Part of a small language model's weights: vocabulary 3909, normalized queries and keys.
Each number is 128 + 32 x the weight over its row's rms, rounded and kept within 0 to 255. Layers, rows and columns count from 0. The size above them is the row's rms in percent of the matrix's.

# layer 6 MLP up, 1216x448, rms 0.199, rows 295-334, columns 112-167
size [102 105  96 100  94 103 104 104 103  98 100  98 101  97  92 102  96 103  97  98 101 105  93  98 107 102 102  98  99 103  94  99 103  99  97 106 102  94 100 101]
[[141 125 180 131 158 142 132  73 143 145 158 133 162 144  54 137  97  35 104 160 183 155 142 104 152 138 165 105 139 115 107 146 158 126 106 142  71 121  67 126 133  66  99 197 158 114 136 150 134 169 115  67 121 105  79 142]
 [153 194 169  81 119 178 130 107 108 147 117 103 134 130  88 102 141 131 143 105 159  96 107 105 110 183 199 104 130 162 144  56 155 173 120 131 146 103 129 146 148 204  94 102 200 122 101 132  96 129 198 136 149 115 102 124]
 [104  95 156 128 219 135  54 121  90 112  65 106 141 104 104 112 146 176 103  91 168 141 206 131  93  89 117 128 124  87 128 153  79 106 136 219 123 151 142 154 168 149  61 113 132 126 109  79 161  69 113 120 123 156 149 114]
 [154 184 150 127  93 136  77  80 139 126 166  79 153 124 118 123 116  90 114 149 145 138 117 148 108  62 179 126 146  98 140  84 148 113 117 125 160 181 152 210 132 151 134 140  97 145 127 137  80 157  95 141  73  49 135 163]
 [119 147  75 205 129  93 115 105 153  47  87  70 112 136 104 131 120 111 111 107 133  97  87  83 194 175 126 128 103 108 164  80 132 145 201 134 131 149 116 109  97 174 135 110 123 164 173 110 114 113 136 101 131 114 100  96]
 [144 150 151  95 151 101 100 123 111 161 103 119 151 124  46 102  98 138 184 143 119 122 175 190 168 107 151 147 141 159 166 129  56  92 120 107 132 159 169 118 119 107 170 129  98  70 132  67 112 117 169  53 136 119 162 112]
 [106 121 164 173 115  69 143 100 127 141  43  91  91 156 153 106 132 142 139 125  93 150 132 144  99 112 123  94 173  76 166  78 142  97 128 112 147  89 151  94  86 108 114  94 173 117 185 164 105 123  98  99 148 142 118 113]
 [ 60 153 138 161  75 133 151 131 129 111 158 152  89 195 101  62 175 118 122 158 142  90 114 190 130 102 139 137  91 158 164 116  65  48 141 148 143 151 124 172  80 132 155 167 167 104 138  95 119 162  71  91 146 118 143 117]
 [171 134  93 132 132 121 170 132 144  97 104 158  71  93 155 123  79 158 104 193 104 113 169 161  98 152  67 209 136 124 146 119  96 155 134  82  80 111  71 119 134 131 161 151  59 126 142 128 122 118 120 159  84 125 105 137]
 [ 87 116 122  98 169  68 126 140 198  88  44  94 151  75 158  31 136 143  85 101 109 106 153 163 101 133 149 126 113 117  76 119 111 122 141 143 218 102 107 129 103 165 122 197 161 167 144 185  70 179 119  97 114 105 153 134]
 [118 177 123 163 130 176 121 186 169  78 128 173  74 144 124 158 159  60 111 112 166 130 111  96  91 127 130 112 111 187 135 137 166 112 191 147 132 121 127  97 105 127 159 126 144 105 115  95 158 177 143 141 192 130 195 120]
 [111 147  85 104 158 163 143 152 158 138 140 175  85 185 129 149 101 123  95 159 176 148  65 126 100 154  92 122 168  86 141 110  97 133 151 177 200  71 136  76  84 123 123 110  60 100 184  78 109 105 103  98 105 144 121 171]
 [101 138 105 124 109 106 139 124 161 116 139 121 149 154  88 136 129 100 155 177 152 167 160 132  94 146 130 123  95 123  97 148  92 110 163 137 123  74 117 117  93  79 133  82  90 148 119 170 142  93 104 121  99 126  93 110]
 [ 86 149 130  90 131 119 147 119  94 111 176 159 178 174 118 123 199 154 181 134 166  76 130 128 164  93 182 120  81 165  89 154 128 177 155 158 145 130  68 134 143 103 157  86 118  78 156 130 141 166 143 107 127 150  65 154]
 [170 142 106 115  70 113 156 214 127  78 103  94 112  96  87 188 101 125 163 121 151 110 115 124 130 157 150 123 107  78 141  98 107 100 178 105  39 142 107 110 131 149  73  96 157 170 144 173 178  91 116 184 133 102 139  64]
 [134 115 159 120 123 130  93 139 128 158 215 192 149 143 115  88 117  97  98 171 114 121 117 103  89 167 139 107 167 113  62 181 127 120 103 194 104  72 134  84 177 131 141 182 147 133 112 165 162  94 133 145 137  80 140 109]
 [165 106 121 156 210 131 137 162 105 136 178 167 172  96 115 139  93  95 141  61 150 155 125 141 164 167 171 136  96 165 137  99  92 164  56 100 119 121  96 161 138 121 171 119 123 128 121 169 210 119 124  67  90 106  94  71]
 [101 105 175 166 108 155 202 103 151 132 121  98 187 122  98 170 122  80 120 136 100 166 127 154 146 103  91 154 147 142 165 112 158 185 191 160  71 133 176 106 139 134  83 111 180 139 144 128 172 125 160 116 111 119 125 104]
 [153 126 130 192 168 100  89 103  84 131  97 118 137  73 169 119  49 138 104  91 111 132  89 144 189 184  90 141 144 114 113 108 141  93 107 151 165 119 132 129 135 151 167  76 124  73 127 125 144 120 101 186 105 106 174 128]
 [ 96 146 203 107 151 134 142 157 134 127 122 147 141  93  83 150 126 115 168 166  90 117 104 161  88 106 116 105 109  89 118  73 130 122 183 156 141 144 113 101 124 145 101 111 131 154  75  90 114 151 124 134 187 116 150 140]
 [131 151 154 223 101 168 123  90  79 124  64 137 127 122 159 130 135 136 143 118 145 106 101 170  99 176 157 100 173 143 101  46 122 145 127 109 125  88 136 108 142  93 120 118  60 145 123 114  93 127 184 149 114 115 191 120]
 [107 175  83 147  91  71  97 128 120 182  89  77  71 144 138  94  98 127 206 129 193 123 131 142 133 114 109 132 160 189 109  81 126 133 133 179 138 127  73 119 146  99 102 210 119 121 102 137 131 128  97  78 115 126 139 103]
 [100 101 126 137 170  93 186 117  60 149 122  73  99  93  95 144  43 146 101 159 137  93 118 103  99 107 166 128 118 175 109 119 112 117  60 140 135  86 143 130 144 163  79  99 154  81 112 180  98  95 184 122 108 112 141 137]
 [124 107 129  61 170 167 131 146  59 144  73 111 178 123 143 107  79 101 124 108  76 159  87 149  84 211 102  96 129 136 147 131 165 150 147 142 123 114 129 151  79 177 106 104 169 183 108 136 175 188 129 122 156 162  95 122]
 [167  95 167 121  89  97  95 182 188  93  33 155 159 129 153 158  97 135 193 135 137  91 156  90 158  85  85  75 163 161 119  99 136 118 136 143 157 130 105 172 205 209 159  74 103 126 113  83 113 175  97 127 147 162 104 116]
 [162 117 125 105 137 131 144 112 101  98 132  96 118 136  59 132 157 166 196 125  92 106  98 152 141 113 135  80 125 163 164 102 169 164 111 158  70 109 148  83 114 106 101 138  96 162 115 146 154 169 103 162 132 112 117 143]
 [ 59 147  87 145 139  86 120 120 113  97  97 106 126 167 113  75 141 130 125 101 180 112 156 162 128 137  94 121 201  91 138  80 120  66 118 120 113 111 189 122 116 153  49 119 167 119 109 136  95  85 131 115 130  87 127 133]
 [113 117 119 117  93  59 131 125 114 187  95 113 107 103 143 152 169 131 105 126 169  88  95 120 125 147 149 138 115 157  87 158  87 137 161 117 113 125 101 121  74 137  83  89 141 179 105  83 183  70  77 153  60 165 152 124]
 [ 80 128 150 151 124 119 143 113 157  88 175 105 138  85 133  85 155 108  71 111 161  93 111 169  83 129 102  98 100  78 141 122 215 106 182 136 191 148 133 113 151 136 162 138 201 119 156 186 180 167  95  57 151 108 129  62]
 [151 100 187 160 140 122 125 146 128 107 175 104 105 165 123 137 100 148 136 113 106  92  73 161 130  90 129 186 143 143 126  76 153 158 111 154 142  89 121 155 112 176 166 124  92  92 113 128 124 134  88 157 172 144 146 112]
 [ 84 124 145  78 187 112 138 128 130 126 117 103 106 131 125 155 110 189 100 166  90 129 122 144 109 123 185 164 101 109 142 112  93 123  91 137  84 133 140 148 142 112 139 148 112 151 134 134  81 101  54  90 154 152  99 186]
 [163 191 102 153 111 131 129 130 165  99 194 103 116 101 118 119 155  87 120 170 141 131 113  58 105 136 139  45  51 122 105 183 126 160 101 101 156 127 168 111 107 166  77 151 141 134 175 192 150 118 103  88 118  89 145 161]
 [134 117 131 122 155  89 127 103 183 108 106 166 129 110 155 124 147 143 118 144 137 156 135 154 202  81 152 163 131 115  88 181 146 139 130 126 164  96 111  83 105 119 127 135 166  99  98  80 136 127 116 127 180 149 119 126]
 [144 144  80 133 102 131 181  88  92 170  98 173 187 141 122  72 140  44 113 184 124 164  87 150  76 135 180 139 120 132 145 162 186 161 116 152 129 136 150 149 172  45 107 119 150  88  87 128 197 106 130 102 135 105  95 167]
 [166 116 112 120 177 153 151  44 101 116  96 140 109  76  85 153  97 110 120 113 108 112 163 163 147 116 128 125 144 130  96  88  82  99 120 111 182 125 155 136 185 101 133  92 110  96 104 105 106  96 163 158 160 109 113 123]
 [142 148 101 125 113 169 187 197 142 105 105 154 156  83  93 163 126 117 115  90 110 161 202  86 130 108 110  95 126 121 143 135 163 114 123 188 120 165 179 121 135  75  95 107 105 124  92 111  70 157 173 170 109  91 203 103]
 [127 120 130 150 142 184 103 162  68 137 146  91 107 131 154  97 124  96 160 157 156 136 140 156 144 100 150 194 149 140 115 149 157 145 131 107 160 157 123  74  78 145 103 133 131 141 150 123 167 102 139 137 146 135 127 152]
 [ 77 164 164  89  69 169 173 138 131 116  56 123 134  94  90 115  97 129 140  78 128 118 207 106 139 109 163 109 138 141 115 182  91 119 148  84  89 133  76 157 173  91 127  93 158  77 131 118 157 133 176 106  79 120 140  73]
 [157 109 168 130 152 129 140 141  94  99 117 116  66 150  91  90  98 129 148 174  78 139 101  99 126 121 144 132 178  75 144 174 104 217 134  88 176 133 107 124 109 150 110  90 169 109 130 154 107 116 160 166 165 136 114 148]
 [105 118 126  93 157 163 189 127 133 133 166 106 137 126 133 132  94 144 121  62 147 156  84 162 162 101 201 152 117 119  60 109 140 152 130 126 140 125 207 123 112 195 153 108  96 157 100 183 188 119  81 181 177 142 135 112]]
# layer 6 MLP down (transposed), 1216x448, rms 0.184, rows 295-334, columns 112-167
size [102 103  98 102 101 103  95 103 104  98 101 103 100  99  96 106  97 104  99 102  99  99  99 102 100  96 105  97 101 100  97 103 102 100 102  98 100  94 102 100]
[[151 127 116  50 103 162 132 122 168 117 124 151 125 167 137 154 135 102  95  44 106 135 175 102 150 128 133  94 151 144 136 121 120 111 118 122 110 101 120 130 167 107 178 168 171 159 165 119  98 151 109  85  86 184  56 147]
 [148 168 167 119  77 171 108 126  85 123 141 129  70 105  95 137 113 155 125  99 153 135 129 113 141 126 164  60 128 123 219 117 163 105  67 131 160 189 118 112 168 126 125 152 133 160 157 115 112 134 122  81  84 137 104 120]
 [126 155 205 105 106 108  98 138 175 111 143 149 153 170 115 161 138 119  65 122 106  76 125  95 149 143 131 104 156 194 178 164 145 145 104  98  89  86 151 120 175 129 136 127 122 137  90 102 137 178 145 103 156 148 162 177]
 [ 84 163  36 160 153 163  71 135 144 151 135  35 122 176 130 137 120  86 157 135 162 185 114 152 141  85 154  58  83 173 161 134 196 142 167 163 152 152 159 171  75 116 184 125 114 134 111 123 127 124 126  97  58 101 125 166]
 [128 140 105 149  91 133 139 128 100 115 115 152 144 145 164 171 134 127 170 137 120 173 114 143  38 102 107 117 134  99 102 172 109 181  96  86 169 105 103 126 130  96 177 104 177  79  82  72 158 135 161  69 174 171 105 105]
 [199 150 123 105 155 132 150 132 148 128 103 170 126  70 144  84 134 126 136 171 112 106  93 164 108 105 134 128  76 100 193 126  93 161 155 118 121 184 123 108  93  93 182 101 145  99 125  85 179 191  73 176 125 143 111 112]
 [ 85 176 161 129 189 146 104 161 105 131 150 227  80 139  87 109 165  85 173 165 104 116  83 132 109 104 143 151 155  37 100 113 160 152 124 112 118 168 102 137 117  77 122 111 148 170 160 142 128 105 134 144  96 131  71 137]
 [129 152  68 112 115 167 143 161 127  84  81 174  85  77 107 108 191  87 117 118 147 147 136 173 137 119 113 105 125 127 157 109 132  67 120 168 116 160 128 112  83 187 106 177 202 111 151 146 177 125 127 139  92 149 182 157]
 [155 132  86 144 102 107 156 146 160 165 150 128 187 155  67 129 193 135 133 174  70 160 145  89  83  55 115 124 171 138 116 188 130  73 153  90 147 116 149 117 131 121  77 144 116 155 155 159 135 113 145  92 115  90 169 101]
 [ 83 125 169 114 162 113 142 122  67  97  91  64 111 182 125 136 127 145  95 120  96 105 154 170 159 168 147 155 148  91 129 116  96 154 162 163 114  52 149 138 109  92  97 126 161 162 142 166 107 135  94  98 170 149 122  71]
 [114 138 131 164 118 116 107 122 171  73  93 155 193 118  92 100  99  93 101  84 125 130  42 111 147 114 144 131  96 131 176 146 113 108 129 152 188  99 135 133 150 159 119 145 133  90 102  93  98 129  99 119  99  82 167 137]
 [103 188 151 148 159 178 121  80 178 114 102 105 176 171 130 151 202 159 141 207 116  55 103 157 160 149  62 160 124  94 141 115 191 108 141 174 167 104 118 186 111 122 104 134  80 110 107 100 150 135 163 144 163 129 155 102]
 [199  81 128 119 168  92 109 104 139  97 151 140  84 142 133 135 135 140 168 120  38 125 161 147 175 100 116 124 150 149 145 135  63 159 145 152  85 164 126 124 132 148 167  87 147  91  33 163  95 154 126 114  84 145 127 128]
 [118 120 142 116 138 121 121 115 218 147  85 111  97 119 100 161  89 168 143 119 144 158 114 158  53 163 161 110 144 132 147 174 141  83 162 144 137 133  99 123 114 131 151 146  95 108  62 133 114  92 118 122 143 122 178 101]
 [ 84  91 202 144 222 150  79 171 119 147 138  94 132 150 179 144 141 121 145  72  98 123  74 171 149 150  85 149  68  79 106 145 127 163  88 151  36 103  97 130 148 123 133 110 102 131 131 172  84 146 104  63  87 123 107 137]
 [137 156  74  65 175 174 123 124 143 118 168  68 143  88 132 110 101 102 129 106 123 127  95 102 123 102 175 109 141 135 125 125  97  78 198  41 128 106 120 161  61 151 111 133 105  99 109 158 182 153 122  88 124 175  87 110]
 [166  95 112  97 136 109 157 158 146 133 137 185 152 129 126 155 124  29 161 120 180 124 119 115 140 122 153 133 121 103 143 119 123  80  93  77 106 116  98 137 151 194  94 121  77 147 115  77  75 144 135 103 111 142 150 110]
 [127 138 135 115  45 131 135 116 145 100 151  98 179 160 102 117 156 134  82 124 130 191 146 130 154 187 140  95 127 157 135 137 185 154 147 129 152 159 114  81 119 115 114 176 206 113  99 166 135 146 116 147 141 135 119 116]
 [101 195  80 126 201 130 135 109 142  88 141  82  70 126 143 106 153 119 161  52 134 153 139 186  28  97  87 130 168  96 142 108 184 135  87 183 156 136 103 142 154 170 138 136 138 175  79 122 140  78 114 141 119  92 130 150]
 [135 135 176 126 181 136 173 140 129 107 133 110 154  89 167 134 165 117 179 105  81 161 138 142  81 109 105 176 134 111 122  99  76  78 110 133 175 164  93  73  48  94 237 113  88 173 130 115  91 139 120  60 173 130  99 163]
 [120 143 138 119  68 130 126 141 145 110 148 152  77  99 106 118 164 127  89 175  99  94 165 186 130 113 137  83 182  81 153  81 146 141 151 123 175 112  91 140 103 139 169 116 107  65 146 103 139 120 155  63 111 170  86 111]
 [129 111 124  62 117 136 134  51 128 150 151 112 157 142  93 149 136 174  86  99  92 128 150 113 146 175 169 145 108 123 121 105 118 127 110 176 156 136 161 123 105 177  94  82  83 117 184 179 128 132 129 121 154 111 143 162]
 [151  76  93 106 107 111 148 129 150 148 205 200 132  71 102 107 148 133  94 142 173 123  90 163 153 131 177 169 161 127 149 145 159 134 140 120 134 116 170 137 135 160 178 122 182 117 136 180  85 123 187  77 126 163 126 135]
 [130 110 111 136 100 138 134 100  98 162 191 168 113 129  99 144 133  71 135 148 143 122 129 148 141 143 142  85 129 154 142 110 105 110 119  95 158 147 107 113 179  93 126 143 103 129  95 126  78 160 135 119 136  95 194  70]
 [ 56 177 132 162 217 122 130 191 130 125 193 106  76 143 159  93 147 105 147 121 138  79  94 125 151 120 121 168  87 144 159 134 118 160 162 125 115  74 115 169 120 104 115 129 183 174 113 112  79 108 175 122 124 115 144 168]
 [171  65 114  71 155 114  99 126  79 167 126  68 122 153  96  93 129 159 116 110 135 113 115 119 139  87  97 125 208  77 106  93 146  82 129 112 179 136 170 133 167 123 129 117  84 148 133 121  81 141 182 121 174  85 100  71]
 [ 50 184 104 101 113 159  75  83 130  93  99 122 202 145 143  85  97 163 115 127 197 154 143  74 170 100 143 144 178  87 150  91  93  81  70  74 146 168 164 121  81 148 106 122 143 141 110 151 138  94  87 107 163 164 128 106]
 [113 212 160  87 158 150 192 139 173 144 170 103  83 126 142  77 125  84  69  72 125 110 200 131  51 105 132 127 172 155 143 167 103 103 138 117 109 121  91  55  51 124 147 107 137 130 151  74 157  74 123  86 109 147 151 149]
 [165 131 129  99 152  87 136 134 173 220 126  87 147 179  93 123 105 103 246 156 114 102  99  61 157 132 124 105 110 165 192 154 116 130 163 118 129  91 179 140 146 141 155 110 102 155  95 124  48 158 167 106 138 103 150 157]
 [ 77 133 164 141 134 140 129  55 117 110 108 106  78  77 121 130  53 126 123 110 175 147 198  95 141 149 110 121 192 152 163 110 160  74 160 134 162  92 151  55 145 187 154 179 125 136 109 123 119  98 142  81 180 135 112 102]
 [110  95 137  87 148 151  66 125 153 161 106 142 162 122  77 103 112  78 131 162  87  66 141 191 167 143 162 141 131 152 152 154 111  80  92 105  88 118 168 164  92 120 176 121 124 179 101 159  68 117  65 118 114 127 128 166]
 [109 130 113 121 141 127 136 191 236 137 146 142 138 162 181 184 139  78 142 123 109 139  79 103 142 147 102 104  89 101 184 130 151 132 100  81 199 157 143 151 173 158 175 111 106 132  79 174 119 176 100 123 143  99 168 154]
 [113 132 162  75 145 153 123 126 181 120 149 177  85 107 139 127 171 136 164 145 102 180 123 119  60 106 140  71 171 106 148  99 167 135  91 133 136  87 147 125 192 165 136 119 186 110 176 158 152  94 174 139 149 116 105  92]
 [154  96 118 153 101 145 137 129 169 108 172 145 203 119 160 116 136  82 141 109  84 166  88 129 146 150 149 136 129 169 130 110 123  88 143 109 166 105 132 128 126 157  98 131 151 141 148  85 110 135 102 133  62 160 155 134]
 [151 120 167  89 122 152 149 136 151 123 100 141  88 140  90  94 100 106 175 154 139 169 115 182 186 103  97 199 168 110 151 133  96 126 141  77 153 112  92 187 127 108 168 136  86 139 120 152  95 143  81 114 157 122 156  72]
 [158 165 128 116 139  92 126  67 131 115 128 110  76 124 143 155 149 143 115 130 115  72 137 159 168  75 178 122 119  57  88 142 137 110 114 112 121 175  82 123 149 114 136 150 165 141 105 143 113 147 127 162 145 134 111 146]
 [208 120 115 119 111 180 141 118 118 105 113 138 120 100 129 146 143 120 137 154 104 127 133 149 122 125 133 139 125 156 120 109 163 179 158 106  96 167 141 139 132  90 175 132 113 146 123 145 145 110 119 176 118 144 198 108]
 [ 78 132  89 167 112  94 125  99 147 139 132 146 172 102 172 125 173 100  84 113 142 132 179 183  72 118 143 137 125  90 144 124 168 154 165 148 125 108 143 150 119 158 139 132 102 112 137 148 135 126 125 126 117 103 123  88]
 [152 156 116  80 175 100 197 152 157 137 138 193 148 148 173 138 152 117 125 168  50  83 154  99 142 142 203 154 129 102 159 103 125  88 136  84 112 168 150  87 161  73  97 102 196  91  89 134 136 142 121 144 148 105  77 164]
 [ 61 105 141 201 136 180 181 122 116 100  65  57 115 189 145 121 175 183 100 118 150 130 114 135 159 135 140 110 126 123 100 129 173 145 177 135 187  85 112 121  96  92  97  99 165 159 109 110 137 155  77  89 109 140 129 131]]
# layer 6 MLP gate, 1216x448, rms 0.199, rows 296-335, columns 112-167
size [105  96 105  94  99  98 103 102  97  99 101 101  96  91 100  97 103  98 103 105 103  94  96 102 105 104  96  98 102  98 104 100  98 100 101 102  94  99  99 100]
[[160 128 118 145 158 113 120 144 151 110 151 116  64 124 149 109 120 114 137 137 126 111 130  91 120 140 172 130 149 165  95 129 147  77 219 169  87 151  50 178 167  48  63 134 155 106 141 158 105  94 114 147 135 136 197 137]
 [ 90 145 117 103 117 125 137 151  90 201 152 164 116 139 154  97 155 129 100  85  90 103 162 162 148 107 145  54  97 101 147 160  88  84 123 117 147 167 142 154 171 111 146 116 161 105 135 142 135 117 127  95  95 119 165 109]
 [137 180  55 115 131 149 150 183  69 136  82 108 126 131 113 119  88  89 148 111  56  86 137  91 123 122 181 124 144 172 169 162 119 163 126 140 117  92 157 164 116 135 182 177 120 136 120  77  90 110 182 137 140 176 177 133]
 [171 165 159  85 133 144 140 171 145 149 137 171 132 132 148  70 141  99 113 150  65 126 155 162 167  96 166  95 121 151 131 109 173 137 114 161 137  50 139 118 137 105 153 125 101 139 136 117  96 125 160  99 112 131 108 137]
 [137  95 115  90 180  97 150 148 130 129 141 142 169 118 175  88 102  99 142 107 136 132 101 113 101 115 143 143 200 112 121 101  85 137 136 158  40 106 159 101 111 145 138  70 117  83 121 167 143  49 117 155 128 137 126 102]
 [106  92  48  88 109 156 118 115 114 118 155 189 128 166 110 159  90 153  86 142 144  61 103  94 110 116 171 155 103 143  74  90  59 146  88  84 114 117 159 146 123 122 167 143  89 116 123 147 194 115 170 151  66 136 130  84]
 [115 135  98 118 126 134 137  71 128 150 110 139 135  65 148 130 130 107  90 167 129 111  67 183 146 144  79 104 124 154 129 113 156 141 143  71 123 167 135  90 176 127 108 121 115  93 133 133 127  50 117 127 131 148  87 130]
 [117 102  89 127 176 146 148 135 130 151  96  96  74 195 116 145 187 117 135 142 180 123 137  97 145  50  76 126 138 136 178 119 107 103 112 160 141 121 118 103 133 128 155 150 140 162 116 152  61 156 160  59 133 154 147 110]
 [128 141 137  76 119  74 118 119 116 134 146  89 134 133 113  50 126 124 141  95  91 152 172 128  57 150  47 139 141 100 127 113 140 131 142 161 114 134 118 173 172  97 173  97 188 162 134 149 193 205 108  24 130 110 156 152]
 [ 94 115 114  92  99  78  64 159  95 122 197 160 149 111 149 122 171 139 149  77 104 181 110 150 151  94 130 124  97 101 123 142 131 138 125 108 149 137 112 107 154  82 118 149 135 144 131  88 105 110 132  89 117 130 131 130]
 [105 131 121 141 137 101 129 140 199 150 177 185 114 163  86 117 128 153 105 172 164 111 130 159  95 201 120 156 166 123 135 100 128 142 103 168 156 112  93 128 106 153 121 168 125  88 159 106 113 122  67 166 111 143  75 118]
 [113  99 102 182 118  96 137 130 171 164 115 161 161 153  87  93 150  83 124 157 110 153 181 153 143 145 141 161 184  52 114 140  52 124 156 124 148  81 138 125 133  93  91  78 134  95  75 115 136 127  89  98 170  73 135 182]
 [102 136 129 138 160 107 103 183 103 119 135 126 122 111 135 157 103 100 134 159 150 104 109  85 125  82  94 112  87 126 211 158  94  99 136  69  64 110 101 122 121 145 180 135 137 137 132 143  67 101 170  72 168 143 101  82]
 [167  95 141 138 141 143 162 200 125  94  57  73 124 159 135 170  67 133 151 166 102  79 156  91 156  85  96 143  82  72 113 113 140 132 151 125 123 151 109 137 129  87 122 102  94  80 110 158 157 155 144 188 155  99 139  96]
 [170 140 112 116 170  97 165 139 118 110  86  78 110 118  94 112 143 100 142  79 133 111 139 114 147  78 151 112 118 156 208 106 135 154 142 143 196  94 157 153 121 105 112 101 120 101 153 123 118 187 130 136  91  78 169  84]
 [190 105 131 129 143 172 131 113 161 116 113 101 131 101 160 175 125 159 128 134  75 116  80 130 130 113 173 121 126 106 113 117 144 132 156 107 114 166 160 181 125  89  84 114 101 174 146 166 153  87  66 105 132 102  93 115]
 [135 140 126 145 156 120  76 163 106 149 153 180  99 135 122  90  87 153 147 136 103 134 108  99 136 109 133 107 120 116 112  94 136 169  88  85 171 158 121 129 155 150 129 117 149 133 125  47 138 133 207 107 163 110 146 116]
 [127 179  85 140 132 120 108 110 188  88 204 137 133 149  82 140  91 160  97 154  95 129 154 153 137  71 160 183 115 109 122 121 115  93 106 109 161 153 155 135 110 120 137 140  87 116 117 129 146 131 120 146 102 137 151 146]
 [ 95  55  90 155  83 135 146 143  82 180 134 121  54 165 115 129 114 145 125  85 130 116 125 127  82  96 164 159 132 122 159  85 179 110 115 183 153 146 203 136  94 109 165 122 125 152 128  92 121 102 157 138  72  99 159 123]
 [126 169 150 129 117 152 113 208 138 125 146 142 113 151  53  99 152  91 103 143 117  67 155 173 134 105  99  73 121  72  84 145 169  64 104  93 177 157 103 158 141 120 121 100 184 124 180 143  79 155 154 164  84 106 110 103]
 [190 217 136 156  87 124  79 139  78 132 168 118  58 140 118 141  94 161 139 142 110 127 125  95 205 126  62 186 163 128 112 125  86 124 106 159 133 150 139  94 136 146 138 141 103 107  94 129 220 116 157 106 126 110 107 138]
 [130  95 114 131 138 126 170 125  97 133  53 123 124  74  75  95  76 144 157 197 165 113  77 181 119 113 219  90 233 133 109 152 119 108 144 100  93  97 150  96 137  73 120  93 132 106 119 131 146 118 170  47 141 139  88 152]
 [ 59 139 122 108 116 115  93 120 142 149 119 161 128 185 119  73 119  75 127 124 108 127 140 138 133  83 107 180 138 146  95  89  96 122 139 101 177 110 111  81  85 145 100 136 206 133 110 138 111  65 159 147 140  83 142 139]
 [100 154  91 103 150 161 159  93 117 146 149 134 176  75 146  91 149  83 160 148  81 159 177 147 111 139 163  97 155  75 140 182  74 122 132 197 130 140 203  70 170 158 180 134 134 115 112 102 178 113 125  97  72 178 149 106]
 [ 77 157 155 110 103 133 143 158 100 106 100  60 109  99 139  91 173 169 141 146 124 107  76  86 222 165  90 125 104 119 188 159 158 132 165 109  73 119  76  99  84 118 127  86  94 164 123 139 170 140 134 129 140 128  62 134]
 [167 144 131 129 119 144 104 144 167 169 188 135 139 108 120 152 135 126 223 180  84 178 116 112 103 131 124 132  53 171 125 166 118 163 147 158 165 128  91 156 138  92 164 104 100  73 142 130 142 153 170 130 134 130  94  94]
 [130 107 165  77 122 153  60  96 143  81 114 142 128 126 123  85 157 188 168 144  96 167 115 131 111  77 117 103 141 107 135  92 115 194 148  66 148  98 118 156 110  99 121 103 136 126  95 137 155  99 121 187 123 122 184 191]
 [125 102  90 119 150 174  96 127 114  79  89 143 117  94 126 118  93 126 132  92  90 106 122 115 123 115 139 175 132 125  92 105 178 155 149 116 119 185 108 137 104  99 150 123 131 134 149 154 140 114 170  54 122 160 139 113]
 [ 90 147  62 128 147 107 154 155 114 168 211 133 136  96 150 164 149 137 186 140 106 121 167 128 156 117 151  64 113 126 127 190 162 199  75 161  67 108  96  95 159 130  89 132 121 105 142 138 108 118 177 105 164 107  93 125]
 [ 81 145 100 114 133 145 112 114 106 202 123 174  90  96 160 103 121 166 130 134 101 122  63  79 142 151 116 143 172 102 159  78 143 104 118 100 133 102 166 129 157  90 117 151 108 119 185 195 102 192  98 102 138 156 103 138]
 [122 126  72 149 123  89 121  82  23 138  66 136 137 164  96  90 142 191 114 155 154  65 187 175 155  92 106 189 142 185 117 115  85 152  89 144  78 105 184 166 147 107 169 142  98 155 147 148 132 118 142 145 172 201 112  38]
 [111 114 177 130 129 159 127 135  87 177 164 101 124 107 158 123 125 107 172 134 128 206  72 138 162 163  83 117 147 132 148 136 107 136 131 119 132 195 154  94 132 103 164 101  82 104 149 107 128 157  79 139  64 107 141 117]
 [ 95 133 123 154 118 165 128 133 128 141 127  87 121 157 137 154  92 121 131 119 137 107 217 165 124 127 130 138 147 102  82 163 143  93 169 144 168 149 101 137 125 127  93 106 150 135  98 121 138 111 161 176 119 169 120 113]
 [152 138 155 110 102 101 125 129 123 105 103  91  92 145 163  98 105 108 152 108 130  81 136 106 119 142 146 110 135 125 107  76 136 101 191 110 104  85  83 146 136 103 102 126 172 113 143  84 160 164 156 145  99 159 169 107]
 [ 45 129 139 135 215 177  85  91 128  31  89 110 128  93 181 144 118 167 149 114  92 129 117 141 154 117 213 184 178 151 132 102 137 174  94  84 138 150 163 135 123 121 149 103 136  87 105 107 114 133 160  93 148 124 179 108]
 [113 182 170 113 104 156 105 134 145 224  97  76 119 130  40 109 142 151  86  98  98 137  86 106 132  43 137 112 104 177 164  85 105 122 138 146 111 127 114 138 103 142  68 128 127 129 114 143 115 135 119 136 174 151 194 116]
 [199 150  56 124 156 112 183 102 139 111 139  98 142 132 146 152 127  87 108 184 132 118  61 111 105 174 128 162 149 188 134  87 136 151 166 158 131 101  87  44 139 116 129 160 161 109  93 111 147 111 165 133 191 168 108 139]
 [ 56 205 159 124 220 125  81  56 160 170 184 112 130 159 151 110 163 157 156  90  81 185 142 145 147 142 153 120 135 131 122 168 122 127 111 140 122  43 196 152 105 108 129  78 206 153 159 124 135 122  99 153 144  80 162 114]
 [118  82  82 144 116 137 113 120 132 119 141 153  76 133  83 157  71 171  83 113 152 113 189 122 163 116 106 104 194 151 228 128 141 103 124 143 156 112 165 113 140 124 134 122 108 200 129 148 134 110 139 190 145 134  64  97]
 [116 139  68 169  87 131 146 149 146 135 170 110 152 128 141 122 183  41  85 152 116 157  98 146 133 146 101 137 137 171 166 150 122 109 123 137 150 151 117 146 109 130 126 183 135 183  95 112 178 152 178 170 125 152 157 141]]